Weights of a small transformer language model.
Training: a variant of Adam for these matrices, 209M tokens.
Each number is 200 + 20 x the weight over its row's rms, rounded and kept within 0 to 999. Layers, rows and columns count from 0. The size before them is the row's rms in percent of the matrix's.

# layer 12 attention value, 128x128, rms 0.0843, rows 53-63, columns 0-127
102,186,173,231,201,213,211,197,226,196,191,200,235,176,196,202,217,210,202,199,147,156,196,221,192,213,212,199,195,166,211,197,192,202,187,193,233,186,199,220,189,220,195,170,228,184,169,189,193,208,167,237,195,248,190,218,168,197,213,213,249,190,213,200,210,197,187,213,212,207,192,197,247,210,234,191,221,231,202,191,157,189,185,215,183,212,203,205,214,200,157,198,186,217,168,238,189,204,192,210,200,210,222,179,211,184,182,197,183,230,206,196,185,200,230,227,228,182,218,245,174,197,205,172,203,212,195,211,200
105,183,183,200,201,207,208,200,164,223,186,231,194,187,191,206,224,199,197,213,194,258,194,170,191,203,222,205,221,206,193,191,208,165,214,170,223,198,194,195,187,211,235,175,170,217,206,196,230,196,209,199,213,195,174,247,177,168,196,224,222,207,196,203,185,213,206,214,209,191,238,191,218,172,197,212,179,194,180,215,214,163,186,198,193,176,214,191,187,221,226,191,147,223,202,209,203,230,212,193,205,165,169,184,182,189,195,250,215,176,185,216,174,229,182,204,168,245,206,185,183,174,208,181,226,211,219,190,192
093,187,177,214,177,195,175,179,183,221,191,153,170,238,223,195,161,169,182,190,211,196,216,212,177,192,218,189,221,176,203,185,224,198,213,187,189,187,207,198,193,200,210,155,230,177,206,176,226,215,241,191,195,221,191,179,186,192,226,243,224,218,180,208,217,186,203,238,191,201,206,233,231,192,214,227,208,212,224,211,223,211,211,207,189,224,183,215,202,215,223,208,178,163,224,196,224,225,224,187,215,216,219,193,208,182,169,228,185,234,191,196,163,204,193,201,230,225,200,189,191,196,194,202,176,178,165,218,186
090,196,203,200,198,169,214,198,171,200,194,223,201,199,208,182,226,213,188,188,190,186,180,213,163,179,195,199,207,190,158,185,181,218,217,203,177,194,199,186,220,228,231,218,193,203,207,181,225,214,210,209,169,191,216,214,162,196,222,188,186,178,203,227,189,170,176,197,211,230,210,200,197,186,199,206,187,178,199,203,183,164,194,182,197,178,211,153,194,210,174,223,202,186,225,185,198,212,200,197,177,200,194,195,222,169,200,173,224,172,190,194,229,191,144,223,217,209,202,183,210,201,282,183,245,176,200,238,204
094,208,188,179,179,203,202,205,206,184,218,156,199,179,206,190,223,187,208,186,220,251,179,215,206,156,184,202,182,212,188,189,216,218,204,162,244,184,215,205,196,191,210,201,178,173,193,204,204,206,247,175,230,233,206,191,206,215,200,181,197,189,175,186,219,194,214,174,189,197,191,208,188,192,192,168,234,213,203,212,207,215,174,208,192,222,209,223,202,227,189,164,244,172,212,197,218,213,193,210,188,220,192,200,186,171,146,220,176,190,203,199,184,234,236,195,171,183,175,165,192,202,206,178,223,231,174,223,208
094,174,211,197,215,235,181,182,202,196,181,212,203,207,215,236,223,195,196,174,195,192,216,193,203,180,177,215,182,197,224,208,178,186,268,218,155,179,199,192,213,206,217,178,216,167,240,181,191,245,189,229,199,208,182,192,179,193,224,179,190,204,197,187,233,183,179,212,201,205,210,182,223,221,205,196,212,231,225,186,237,191,183,219,217,221,180,200,210,207,227,231,182,198,201,195,211,200,212,184,218,204,189,185,206,198,205,227,239,191,156,234,192,172,184,212,230,242,217,168,231,192,209,190,187,183,204,188,217
105,195,190,205,207,225,230,188,182,201,176,219,224,175,175,203,212,207,213,165,186,198,216,228,167,203,231,184,224,193,216,203,186,236,171,184,205,215,174,195,203,199,206,187,184,200,178,223,193,196,179,211,216,168,175,209,174,187,192,189,224,229,207,192,227,191,199,229,205,206,234,196,217,138,205,228,199,206,186,183,187,183,230,193,217,188,203,194,191,223,189,210,182,231,197,172,243,182,189,201,237,147,166,198,204,210,165,195,179,173,196,184,161,210,220,209,204,206,222,237,192,192,193,226,171,205,211,191,178
108,237,182,209,208,205,200,183,190,200,177,170,196,190,209,200,206,204,194,187,188,175,229,179,193,221,205,205,198,179,226,237,221,211,187,209,191,223,197,200,178,180,212,224,196,215,171,204,156,203,167,184,216,226,175,195,180,184,211,127,191,210,203,189,193,172,197,221,190,199,180,192,180,193,185,195,221,221,218,196,189,208,212,181,185,197,224,207,208,209,194,243,225,202,184,200,208,157,231,179,184,210,197,211,218,264,207,164,215,194,218,227,183,237,196,213,224,227,192,210,225,216,169,205,188,186,232,213,228
089,190,212,188,180,186,217,207,205,200,211,167,184,174,201,173,231,182,207,209,213,187,165,195,209,201,178,190,183,210,179,212,199,220,203,265,206,195,222,207,219,185,198,227,203,223,224,180,209,207,202,201,190,159,210,229,181,184,215,217,205,208,212,218,184,190,178,181,201,231,212,198,161,208,231,197,190,167,182,204,186,218,194,233,170,167,220,153,165,179,218,197,203,234,225,213,225,201,183,239,171,185,204,192,199,212,196,225,212,215,213,191,195,190,170,196,223,153,176,217,203,177,196,192,209,201,192,198,252
098,197,199,174,195,211,200,219,191,215,192,210,193,191,187,179,175,175,185,202,213,219,243,187,194,177,212,178,203,172,227,185,212,187,162,202,239,182,200,227,181,197,187,179,197,193,191,237,232,195,223,176,191,164,185,194,203,230,193,185,177,204,195,203,201,175,239,232,200,186,211,218,220,188,200,198,209,196,213,215,227,227,164,196,214,227,194,218,193,230,183,186,200,201,160,196,171,226,194,196,183,218,203,221,241,180,219,259,218,187,228,164,193,231,227,223,190,201,227,207,196,155,196,224,188,206,206,209,183
090,200,184,180,177,199,181,200,186,188,197,180,215,197,192,215,190,207,182,265,241,215,222,214,185,180,203,225,190,225,227,178,208,159,165,214,167,203,208,216,204,192,222,186,231,191,195,194,202,207,182,202,185,207,196,179,224,183,186,184,168,254,198,176,235,183,187,208,191,208,186,177,188,207,214,212,192,206,221,202,203,248,188,214,164,229,203,207,160,208,232,163,193,226,192,195,230,181,210,181,192,212,174,198,202,209,248,229,226,200,201,194,220,195,208,193,204,224,232,196,220,186,220,198,200,184,204,178,228
# layer 12 attention output (transposed), 128x128, rms 0.0859, rows 53-63, columns 0-127
111,179,213,165,172,177,221,163,223,185,179,210,209,217,207,216,192,183,199,165,194,200,205,232,213,213,175,203,227,162,212,225,213,203,177,205,248,232,187,175,206,208,148,192,210,214,219,182,191,193,208,191,214,200,188,207,197,234,212,184,188,185,182,238,206,170,204,227,183,195,209,210,212,204,206,195,206,196,221,191,194,267,219,184,227,194,223,185,220,181,184,170,224,173,195,200,172,212,197,218,187,186,182,179,166,222,198,241,212,223,198,152,222,185,176,199,183,204,180,205,210,190,198,193,203,219,217,210,193
108,202,186,209,189,206,245,189,187,197,214,200,210,221,158,170,198,181,174,210,220,232,234,184,202,202,223,187,237,200,205,174,230,170,192,192,233,205,169,166,183,176,220,197,168,224,170,198,220,188,183,210,199,189,191,228,189,216,226,212,211,209,223,215,208,191,191,244,198,165,224,187,220,186,206,226,200,193,220,206,203,219,180,164,212,202,218,198,199,216,224,199,158,223,187,203,195,214,205,204,199,197,135,231,193,198,204,198,222,211,192,205,176,210,194,197,191,238,228,203,205,218,192,214,212,258,218,201,200
091,212,156,213,179,187,143,162,178,214,185,186,224,242,203,192,184,200,204,206,217,213,185,236,170,216,200,203,199,181,193,208,202,208,225,204,184,196,189,211,227,185,235,184,231,167,215,182,210,237,244,207,165,195,205,216,185,205,216,235,176,235,175,200,244,203,207,224,213,195,180,226,195,194,229,202,193,193,243,196,201,201,226,204,162,200,189,188,204,209,211,171,202,179,235,182,224,212,211,215,176,211,211,168,196,196,174,228,212,213,203,207,190,232,212,181,199,224,198,198,198,212,200,193,224,181,216,211,184
091,203,192,191,192,222,238,220,173,212,218,213,189,238,232,207,189,202,179,226,197,159,179,185,224,171,212,181,188,208,172,182,228,190,209,215,171,197,213,167,191,231,228,208,200,201,218,201,204,214,199,193,179,199,224,239,158,190,229,193,209,174,195,188,194,188,168,180,184,226,208,199,202,230,178,173,186,215,207,190,184,173,221,183,197,168,197,162,221,191,186,213,192,208,214,160,185,188,206,208,214,212,230,174,233,191,196,172,194,180,217,201,192,190,158,229,241,204,176,183,189,204,235,179,196,200,216,211,169
092,236,184,197,165,182,190,182,173,165,182,185,194,214,212,194,201,196,190,205,248,260,187,195,220,168,181,239,185,213,217,216,232,232,215,191,220,185,196,221,191,232,168,209,195,210,217,221,174,189,199,202,198,215,220,214,205,218,168,179,217,199,170,183,217,219,167,217,185,210,188,197,185,211,190,183,215,161,211,212,223,195,175,204,186,209,224,227,225,216,193,170,185,183,191,190,195,224,213,176,193,197,191,212,197,193,206,223,189,215,157,206,185,205,223,185,159,172,186,173,198,175,196,220,210,228,176,226,185
095,143,216,221,212,251,235,213,181,220,187,208,204,224,182,218,208,183,188,194,188,195,211,203,213,198,184,233,207,171,174,200,193,200,186,208,177,197,200,190,189,247,214,158,211,188,220,193,190,229,184,224,202,216,189,200,205,189,217,208,227,221,175,177,207,204,199,177,201,199,197,166,185,216,191,217,196,217,199,172,225,152,200,208,210,201,180,194,177,184,213,221,188,201,208,187,193,167,172,194,238,207,184,207,228,214,211,199,231,174,190,231,194,158,178,215,247,223,216,204,197,179,184,210,194,235,193,159,187
111,211,199,240,192,225,195,224,229,225,208,231,183,176,183,215,224,227,187,213,192,185,215,198,186,238,220,183,188,175,198,221,183,199,172,185,233,198,188,202,175,194,228,218,180,194,190,185,211,199,195,195,205,195,184,164,167,189,210,240,194,196,222,191,185,194,242,222,211,219,217,206,200,171,195,226,212,206,164,188,161,211,209,163,243,191,194,209,189,194,182,200,199,215,167,195,221,204,209,173,240,182,203,225,240,186,211,239,226,201,187,173,198,213,232,203,187,215,213,218,171,223,184,228,175,192,198,228,191
113,199,213,206,200,234,183,235,224,202,204,195,192,183,200,207,181,210,208,201,185,187,176,199,134,222,192,191,180,213,211,257,204,205,224,173,194,171,208,189,179,199,229,213,211,192,197,186,174,210,197,221,186,223,162,180,211,141,222,183,195,186,167,134,181,215,192,196,233,203,191,241,213,192,205,193,211,207,197,201,222,185,205,197,168,173,193,223,174,188,175,197,193,201,191,229,204,196,203,210,189,185,239,199,204,210,153,175,217,188,212,222,214,194,229,203,202,209,212,210,214,223,179,211,181,192,192,203,207
086,204,200,182,178,191,204,212,202,220,226,180,211,209,212,188,223,206,163,209,201,199,209,196,185,207,191,192,206,238,230,137,258,174,215,249,208,198,187,212,197,214,209,198,181,190,170,185,204,179,185,173,183,200,214,218,188,178,189,183,209,197,196,223,186,175,178,167,166,251,206,190,173,203,202,203,191,189,186,187,188,249,207,220,193,179,210,180,206,159,191,208,223,183,158,194,189,230,212,210,192,188,211,194,201,156,206,185,214,180,195,205,201,185,181,226,235,202,159,209,175,217,192,200,216,212,193,205,211
103,213,197,173,188,194,184,207,191,187,201,208,217,199,216,232,161,202,165,204,212,231,217,175,171,187,237,211,185,179,217,183,170,212,205,194,219,181,187,236,203,190,229,180,200,168,182,226,224,217,227,176,182,184,180,177,212,229,195,188,187,188,204,209,247,205,209,221,205,206,215,194,234,162,215,194,199,207,238,198,186,195,185,209,196,238,188,205,211,249,192,204,200,203,188,222,202,209,194,176,183,183,187,194,221,200,231,246,214,170,200,177,181,212,222,200,185,190,246,213,220,147,188,216,195,201,208,223,217
096,208,212,212,191,200,198,210,194,187,196,156,217,202,195,228,206,185,197,227,207,235,222,174,177,185,186,202,217,210,214,179,206,171,183,236,183,213,212,220,215,190,221,170,220,172,192,231,224,197,163,214,187,209,189,187,207,171,196,184,203,252,199,161,209,205,172,205,226,202,144,177,199,201,218,229,181,187,227,209,230,211,183,231,153,205,223,222,183,207,234,202,223,206,219,207,212,205,172,205,192,197,207,187,207,189,223,200,220,189,216,227,197,194,211,185,237,241,222,189,215,190,201,178,220,194,204,209,246
# layer 12 attention query, 128x128, rms 0.0741, rows 64-80, columns 0-127
086,179,222,195,157,206,214,233,213,203,177,178,189,227,198,203,207,168,166,187,181,228,215,193,236,181,195,192,226,201,187,208,184,187,209,180,189,176,177,158,188,183,197,256,211,227,180,194,188,191,198,188,213,169,206,217,186,168,243,183,239,208,229,214,211,231,208,197,189,224,208,227,203,230,177,234,182,164,214,200,181,187,197,206,179,210,191,216,182,208,220,181,166,193,153,202,189,183,210,191,165,234,181,188,182,185,196,168,195,205,219,202,226,193,205,218,192,193,215,211,205,198,194,218,195,212,222,176,177
084,191,196,211,177,198,230,190,216,187,189,171,191,194,211,204,245,199,192,237,191,171,185,176,203,244,209,190,247,193,172,187,178,180,228,202,208,200,175,158,166,219,218,193,187,207,184,214,198,196,197,132,206,215,210,223,171,227,207,209,231,219,208,210,185,190,199,187,164,199,192,215,199,224,175,197,204,228,162,216,186,171,211,187,225,179,217,197,189,213,188,227,177,175,182,179,184,216,235,204,208,222,180,170,214,193,192,165,206,198,236,215,205,200,191,230,207,185,208,216,201,219,199,216,233,198,187,191,185
143,189,221,193,181,222,219,214,212,192,197,202,170,219,205,203,159,165,196,183,190,238,233,224,225,178,206,200,200,186,189,178,204,198,185,154,221,172,166,192,190,201,145,237,189,219,173,200,190,184,208,190,198,212,202,186,229,179,217,165,210,179,211,220,202,224,207,202,197,203,230,214,224,212,197,242,198,170,219,185,194,212,175,203,201,223,192,204,196,211,238,179,179,185,157,204,182,160,186,190,184,220,165,232,213,209,190,194,241,203,181,191,237,181,207,209,191,193,213,198,193,191,201,215,170,215,216,178,182
132,179,191,190,174,178,210,207,191,190,187,191,177,195,212,200,262,182,189,230,192,159,201,204,229,216,207,188,199,225,181,202,179,171,238,227,197,221,207,179,174,200,248,244,202,225,207,197,200,165,200,213,194,186,219,211,162,191,217,215,224,215,179,181,163,201,200,196,206,205,190,232,173,239,180,197,208,202,182,232,165,183,223,196,191,163,234,189,190,203,185,248,181,207,201,198,203,221,232,195,184,204,215,179,186,160,188,183,191,184,225,215,196,209,180,222,208,216,184,192,195,205,229,204,199,194,215,210,193
135,177,209,198,166,217,205,210,192,180,203,192,151,208,214,204,168,170,201,178,197,223,229,228,227,194,206,172,185,191,198,186,184,195,195,165,229,171,189,190,189,206,152,244,198,233,171,213,201,165,199,204,201,198,211,171,228,204,216,172,212,188,203,200,207,197,212,207,211,196,225,229,229,211,188,224,203,168,215,208,186,223,191,211,207,220,199,199,200,211,230,189,162,194,175,190,179,168,193,187,184,239,169,237,201,198,193,203,225,202,168,194,235,166,205,229,185,209,211,195,176,193,189,225,169,226,218,175,189
183,171,193,192,184,176,203,209,189,180,197,202,179,193,201,186,249,202,202,217,209,152,192,195,221,219,210,169,186,221,187,205,166,183,225,242,203,226,237,198,190,206,251,234,217,219,224,198,213,175,211,214,191,187,214,193,156,202,217,231,220,220,166,181,184,168,200,210,220,187,176,210,175,225,172,176,192,219,179,234,185,208,230,195,192,170,226,190,211,198,191,249,190,215,226,189,198,226,218,185,189,203,209,185,174,160,201,183,184,185,229,213,189,206,181,202,203,223,179,201,204,199,212,206,214,189,208,218,207
135,168,193,188,160,224,184,180,188,169,217,206,171,201,240,208,186,187,221,188,199,221,235,227,228,187,208,194,164,213,211,202,177,196,181,179,189,200,211,233,206,217,189,212,212,215,175,206,174,174,194,215,186,193,207,190,236,203,189,164,234,197,192,178,228,167,233,215,233,197,220,216,223,209,188,236,197,159,221,203,204,218,168,220,184,230,203,224,208,217,199,173,171,200,192,169,173,184,211,196,191,233,183,191,193,183,192,214,190,216,171,214,210,192,199,215,166,197,227,177,169,169,199,220,175,215,213,187,206
186,179,190,193,186,185,203,219,192,167,206,213,174,189,190,190,238,197,206,209,213,163,203,183,229,238,213,162,188,216,196,215,160,176,220,233,207,227,243,205,191,204,252,234,211,229,219,197,222,174,214,213,202,183,218,184,165,210,212,226,219,212,167,184,200,170,202,209,233,179,176,208,182,217,168,173,206,220,183,234,184,216,220,194,196,174,223,199,211,189,197,249,187,234,217,192,197,219,224,178,192,215,186,197,171,163,202,188,190,169,221,207,194,199,184,199,197,223,194,195,195,188,192,214,214,196,203,216,198
146,222,213,209,211,211,201,203,221,238,189,178,232,212,197,211,170,197,188,200,183,231,193,214,166,163,184,231,220,188,193,191,244,216,190,179,204,169,163,185,206,191,153,166,180,175,195,198,181,225,188,196,213,219,181,207,217,189,203,182,168,194,234,219,186,238,190,187,153,226,217,198,211,190,237,219,194,198,202,175,219,177,195,203,196,227,182,196,189,212,197,161,215,170,190,221,213,184,165,223,210,181,226,211,230,233,197,220,220,222,189,189,205,199,222,200,215,179,188,216,218,229,211,180,196,195,189,177,199
115,176,189,184,164,209,179,168,190,178,231,211,186,210,243,196,195,195,233,205,194,209,231,219,224,186,209,194,164,212,215,216,173,193,180,179,179,219,215,247,188,220,206,187,208,210,170,205,168,191,201,213,180,189,205,202,232,211,178,171,235,196,184,174,240,168,228,215,245,180,213,203,221,221,180,226,191,166,222,202,211,210,171,213,193,226,211,229,208,217,194,168,193,201,189,171,184,194,216,193,195,231,194,182,199,187,192,221,198,225,183,206,208,195,189,216,162,190,231,176,175,165,216,207,178,195,207,204,197
151,176,186,183,173,206,181,171,177,161,222,224,168,192,224,190,222,205,234,197,197,174,212,198,222,211,226,167,170,212,209,203,154,191,199,202,193,237,226,237,190,224,241,207,217,217,193,213,205,172,206,200,184,168,225,197,207,213,198,187,229,202,167,170,232,160,222,216,251,172,197,210,201,221,167,196,204,184,214,224,188,221,196,207,203,197,213,208,199,199,196,204,190,214,208,154,177,215,235,187,192,228,190,184,180,174,197,192,183,193,194,207,193,198,171,224,177,211,220,169,181,183,211,216,186,193,205,199,203
107,165,195,177,182,214,194,189,182,161,216,226,175,209,217,203,217,205,227,191,206,165,208,183,237,230,214,177,184,215,205,220,159,192,212,219,174,229,228,246,192,225,232,213,221,211,203,205,199,198,208,198,195,190,204,196,217,206,179,206,227,209,169,165,220,144,207,212,259,172,189,194,194,203,162,189,200,202,201,213,186,215,198,220,202,177,203,235,221,199,198,216,203,216,203,166,170,212,228,194,199,228,187,180,176,172,202,196,168,195,202,205,189,197,188,189,166,202,222,181,186,167,195,223,210,199,202,219,214
096,231,227,227,194,189,198,199,236,234,174,164,220,214,182,214,190,172,182,208,191,236,193,210,169,183,192,202,201,187,196,180,211,214,204,152,241,195,192,154,179,190,169,195,159,229,189,193,176,193,190,201,240,215,199,215,214,212,205,191,181,203,210,239,209,216,206,188,181,225,227,216,206,183,218,230,230,168,220,201,209,220,218,189,191,202,179,184,171,181,196,182,203,180,189,235,188,162,186,208,199,191,205,187,199,209,164,214,228,214,194,175,211,198,201,219,229,192,181,203,200,218,183,184,181,221,209,195,153
086,232,228,211,205,197,202,212,220,229,185,180,215,188,163,194,233,221,186,220,173,173,162,200,149,189,207,191,217,203,166,167,246,204,229,212,202,205,175,163,207,192,207,185,205,193,218,208,220,206,180,187,191,199,211,222,175,193,223,212,188,210,219,222,173,246,171,203,162,240,202,212,174,215,232,199,204,212,198,199,196,192,237,197,186,192,212,168,187,185,194,238,204,192,208,214,218,212,194,197,194,197,222,201,203,208,194,159,214,199,224,183,197,202,212,199,237,222,183,214,231,237,223,194,228,204,188,191,226
078,218,203,213,200,198,209,238,243,213,199,176,206,203,193,208,170,205,167,241,221,227,170,214,187,168,209,220,192,244,201,182,196,181,200,191,185,167,222,175,224,185,183,185,215,215,218,170,184,168,206,199,197,221,210,197,201,176,208,219,192,172,224,221,196,218,216,181,187,217,237,239,191,210,226,230,216,176,188,204,196,194,194,199,162,236,186,212,200,183,192,195,213,162,220,227,233,170,186,181,169,217,227,201,176,209,198,195,204,254,173,219,192,212,187,183,218,199,191,209,193,206,203,165,186,220,201,186,206
069,190,220,206,222,201,217,215,194,207,170,210,204,175,170,183,237,213,191,229,177,173,175,194,172,203,213,214,213,226,160,163,235,199,236,229,196,200,183,176,193,206,233,210,217,188,224,192,218,208,180,191,190,232,201,225,163,196,222,213,183,208,211,207,182,238,176,205,169,222,201,200,179,223,218,181,194,216,193,215,180,191,228,206,186,171,207,179,197,162,206,256,211,205,238,204,219,223,218,193,188,189,201,224,196,208,211,145,199,192,217,203,196,208,194,209,213,222,188,210,217,220,212,177,227,197,197,192,241
068,234,226,206,195,177,199,222,223,208,200,178,226,196,185,212,202,206,179,204,200,216,188,219,162,184,212,158,245,185,198,188,208,209,196,193,214,209,193,156,225,197,173,176,201,216,234,212,188,168,195,192,203,157,212,187,163,215,227,241,171,206,235,193,174,243,192,197,183,225,197,221,197,194,176,197,202,216,179,210,202,207,237,170,188,226,204,179,228,223,198,202,161,193,189,218,225,199,184,191,199,183,210,182,183,223,194,194,202,195,242,167,191,190,210,191,212,201,182,228,232,212,204,215,209,216,168,180,171
# layer 12 attention key, 128x128, rms 0.0721, rows 64-79, columns 0-127
062,176,197,215,171,176,211,190,213,208,227,236,195,214,189,196,205,192,212,178,211,212,187,203,184,195,175,228,200,217,181,176,190,185,226,204,137,223,175,186,215,220,217,182,205,192,218,161,202,198,205,197,216,236,200,178,173,179,152,225,215,194,221,213,194,196,149,195,195,206,222,207,208,176,190,214,206,204,219,181,167,176,188,236,174,199,221,198,241,219,225,192,214,206,190,228,209,219,172,198,187,194,207,190,157,183,162,188,235,180,225,206,210,191,189,221,226,212,186,179,214,197,191,171,220,185,194,173,207
082,170,228,237,206,188,223,209,213,243,182,196,199,198,187,191,227,198,162,217,202,223,172,197,192,193,207,225,220,227,201,223,210,212,183,192,172,195,208,162,222,217,224,208,182,176,225,195,186,218,181,199,239,192,212,180,197,164,220,200,189,223,215,199,180,202,214,208,181,234,193,188,176,158,212,199,255,223,205,177,222,230,197,196,176,202,229,183,181,200,191,200,215,186,206,201,220,202,199,211,206,202,221,191,173,207,190,177,185,192,186,211,153,242,230,163,183,166,188,214,208,220,203,196,207,220,207,161,220
099,193,205,216,221,218,243,170,189,213,188,216,203,168,159,151,207,196,191,212,207,221,188,187,165,200,200,225,229,194,181,180,202,213,197,199,186,205,192,181,234,202,183,172,202,202,216,182,206,220,183,154,233,191,178,155,216,208,214,189,214,211,231,221,196,211,177,202,178,237,220,160,191,174,225,220,219,210,216,185,208,199,200,214,200,202,212,219,157,213,204,154,212,181,216,204,215,196,169,185,170,203,194,233,199,210,186,171,208,176,197,183,203,199,180,197,217,184,184,227,196,192,207,181,201,222,194,189,255
058,231,221,209,195,196,225,188,205,215,233,197,198,182,170,188,184,214,188,203,175,196,172,196,206,195,173,200,192,232,205,232,199,200,190,203,194,205,256,194,187,189,213,196,210,204,192,222,165,218,196,183,191,201,199,194,195,171,207,218,241,198,174,164,185,190,233,207,201,182,215,206,209,231,210,226,226,179,199,208,205,196,203,233,211,173,190,245,197,168,142,154,214,223,222,195,215,184,176,195,211,195,222,211,209,226,189,219,196,234,188,206,215,236,223,191,173,196,176,182,192,221,217,170,213,165,172,224,207
059,186,204,157,194,207,234,154,182,200,199,175,178,173,177,197,182,194,188,192,184,210,188,188,186,198,185,187,194,216,209,212,198,207,209,211,213,223,233,202,202,202,190,183,205,210,221,224,200,226,201,167,217,191,167,168,224,199,211,185,213,204,188,182,223,200,226,222,195,208,227,189,203,183,216,252,202,185,210,182,209,215,180,248,196,205,216,210,157,238,171,134,199,207,218,182,189,214,157,204,188,209,238,209,208,218,183,208,189,216,184,177,179,193,199,200,200,220,182,193,212,199,203,172,195,187,201,212,262
140,201,213,197,170,194,150,242,219,195,215,174,184,221,236,225,176,218,210,196,195,178,212,203,224,191,205,191,172,203,215,232,193,191,209,204,211,173,212,218,186,203,223,221,186,212,177,213,194,185,218,233,159,202,231,246,202,185,181,234,208,201,163,188,193,183,228,199,213,172,186,256,204,228,198,196,187,191,170,195,183,219,188,181,216,193,202,186,243,199,197,239,180,203,186,209,193,213,229,204,212,188,215,182,205,208,220,235,187,227,189,231,212,205,232,190,192,197,221,181,200,183,200,222,217,161,212,206,187
113,183,197,177,166,190,162,236,208,195,193,162,171,222,253,205,165,212,201,207,207,201,227,221,208,178,213,193,161,206,216,217,192,191,201,204,192,182,228,214,186,200,212,216,215,208,187,230,187,204,220,205,173,196,221,215,219,186,199,212,226,212,158,181,202,164,245,213,220,184,198,239,204,205,190,246,187,187,186,183,197,227,166,205,192,210,211,194,218,241,196,211,177,184,199,175,180,215,208,212,189,216,227,179,215,193,208,242,162,233,194,222,196,195,206,184,199,194,206,181,192,183,215,229,184,174,220,206,219
142,219,217,212,180,191,143,263,213,219,230,185,191,202,226,206,186,219,215,194,198,193,206,205,205,173,226,189,187,190,215,227,206,211,199,221,204,167,197,206,202,196,208,203,189,200,177,209,206,172,215,232,156,197,232,221,192,180,190,250,197,206,156,202,194,194,207,210,226,160,199,241,192,216,190,189,181,197,170,187,180,221,202,184,199,197,199,199,236,199,222,236,179,177,180,227,224,208,229,208,202,185,212,191,209,188,221,229,194,209,213,235,230,200,220,171,215,204,228,189,196,173,210,216,203,164,216,209,190
137,193,194,196,231,206,252,135,190,186,184,218,212,192,161,196,213,184,190,209,196,207,179,189,187,237,177,213,218,209,185,172,196,188,205,184,197,225,194,191,199,204,183,196,201,200,223,187,203,231,184,173,240,210,170,183,201,231,208,155,196,184,248,206,202,210,182,186,172,236,201,149,208,182,217,197,218,204,232,206,214,177,205,220,206,198,198,203,170,197,184,169,221,224,218,183,183,192,173,189,210,209,182,213,185,216,179,175,208,186,186,170,179,201,180,238,198,193,172,217,205,227,193,181,201,228,182,201,202
110,194,193,178,167,183,162,217,212,200,201,177,174,227,241,199,161,217,206,206,205,196,220,228,200,183,233,181,172,207,208,223,184,189,187,199,187,191,221,235,189,185,207,212,210,185,171,224,197,191,235,204,175,196,207,210,219,203,210,207,225,191,153,187,206,162,239,203,247,169,189,216,203,211,167,233,174,182,202,183,193,227,177,215,185,210,209,204,210,236,196,190,178,189,193,178,184,200,216,202,188,220,224,202,225,183,205,240,160,218,210,209,212,198,205,175,195,196,222,179,195,178,230,223,187,165,214,211,222
181,195,194,184,158,194,151,208,216,186,204,195,170,215,237,204,169,217,214,195,187,191,218,216,210,186,235,167,180,219,210,213,178,189,177,207,203,198,205,240,192,206,211,218,208,192,166,232,203,174,215,200,158,190,214,207,219,199,212,209,214,191,153,181,209,166,232,206,258,158,184,226,202,228,169,214,172,182,197,199,180,222,177,197,194,217,204,200,215,215,209,218,172,187,190,187,189,205,231,197,186,209,199,204,223,178,218,223,174,206,214,210,221,194,197,179,197,204,230,173,197,164,228,223,194,175,214,205,199
100,207,207,209,197,207,169,279,205,226,224,187,201,211,212,206,191,212,204,190,223,186,213,209,212,156,217,197,196,182,211,231,225,221,205,221,191,166,207,190,216,186,215,194,193,201,192,194,193,177,232,233,173,189,224,218,191,172,184,251,200,232,159,191,202,208,213,200,206,185,201,237,198,200,197,186,189,208,170,186,189,203,201,179,198,197,206,199,242,201,223,230,187,170,177,225,216,212,236,215,185,186,226,174,204,180,217,218,196,203,215,228,222,199,238,156,204,221,225,205,201,174,194,215,210,174,207,198,216
132,189,248,230,209,214,211,230,227,231,198,150,210,194,188,198,201,203,180,189,218,205,206,200,214,168,169,216,204,196,204,199,246,193,216,185,203,186,200,178,188,170,179,208,178,206,206,191,181,197,204,204,230,199,192,216,230,178,180,208,170,207,201,220,185,219,209,211,165,223,220,218,182,174,247,207,186,200,195,160,217,190,195,192,208,208,192,204,177,207,217,178,205,197,176,233,215,153,167,180,230,190,218,208,218,233,201,206,216,202,156,182,200,198,243,206,245,183,176,214,193,207,186,183,222,222,215,215,193
140,175,191,182,203,204,219,130,175,158,186,246,196,186,187,198,218,184,213,214,198,179,189,199,198,245,204,171,195,234,186,180,165,168,191,196,209,251,206,223,194,229,220,201,212,197,202,199,198,209,192,184,211,206,192,191,186,235,203,173,221,179,218,170,208,181,199,183,226,192,192,182,217,219,167,180,205,201,217,244,196,174,193,219,200,207,212,198,209,182,186,214,195,242,216,162,181,217,218,190,189,215,163,202,178,191,189,166,190,183,209,192,184,197,173,237,171,191,207,184,189,201,211,207,205,216,181,191,190
080,191,234,195,224,198,217,168,199,177,197,203,209,214,246,206,163,181,210,184,180,219,199,204,188,229,195,182,212,198,198,202,175,217,172,184,176,213,198,214,193,212,168,223,199,190,188,193,170,208,205,182,217,246,188,196,221,183,210,151,183,194,187,203,185,200,231,167,197,202,202,175,186,199,163,180,149,237,225,184,211,258,201,245,203,202,203,235,183,220,202,201,190,215,200,180,199,206,212,231,216,222,213,186,181,224,198,194,196,185,233,194,191,216,207,239,171,168,212,213,196,209,199,232,195,200,210,215,208
127,193,189,179,197,210,207,141,177,167,188,238,197,187,195,201,211,184,216,208,185,189,187,198,215,252,193,185,189,231,180,175,170,175,184,191,211,258,200,221,195,240,219,197,211,198,197,200,198,199,181,189,198,202,201,187,185,223,201,168,223,194,217,166,204,174,197,178,229,186,196,179,232,219,162,182,206,205,208,247,202,179,182,216,197,201,207,205,213,178,190,217,194,237,209,164,180,224,223,197,200,221,167,197,175,189,184,167,184,183,209,201,193,201,173,220,156,184,205,175,177,209,212,202,205,212,182,183,179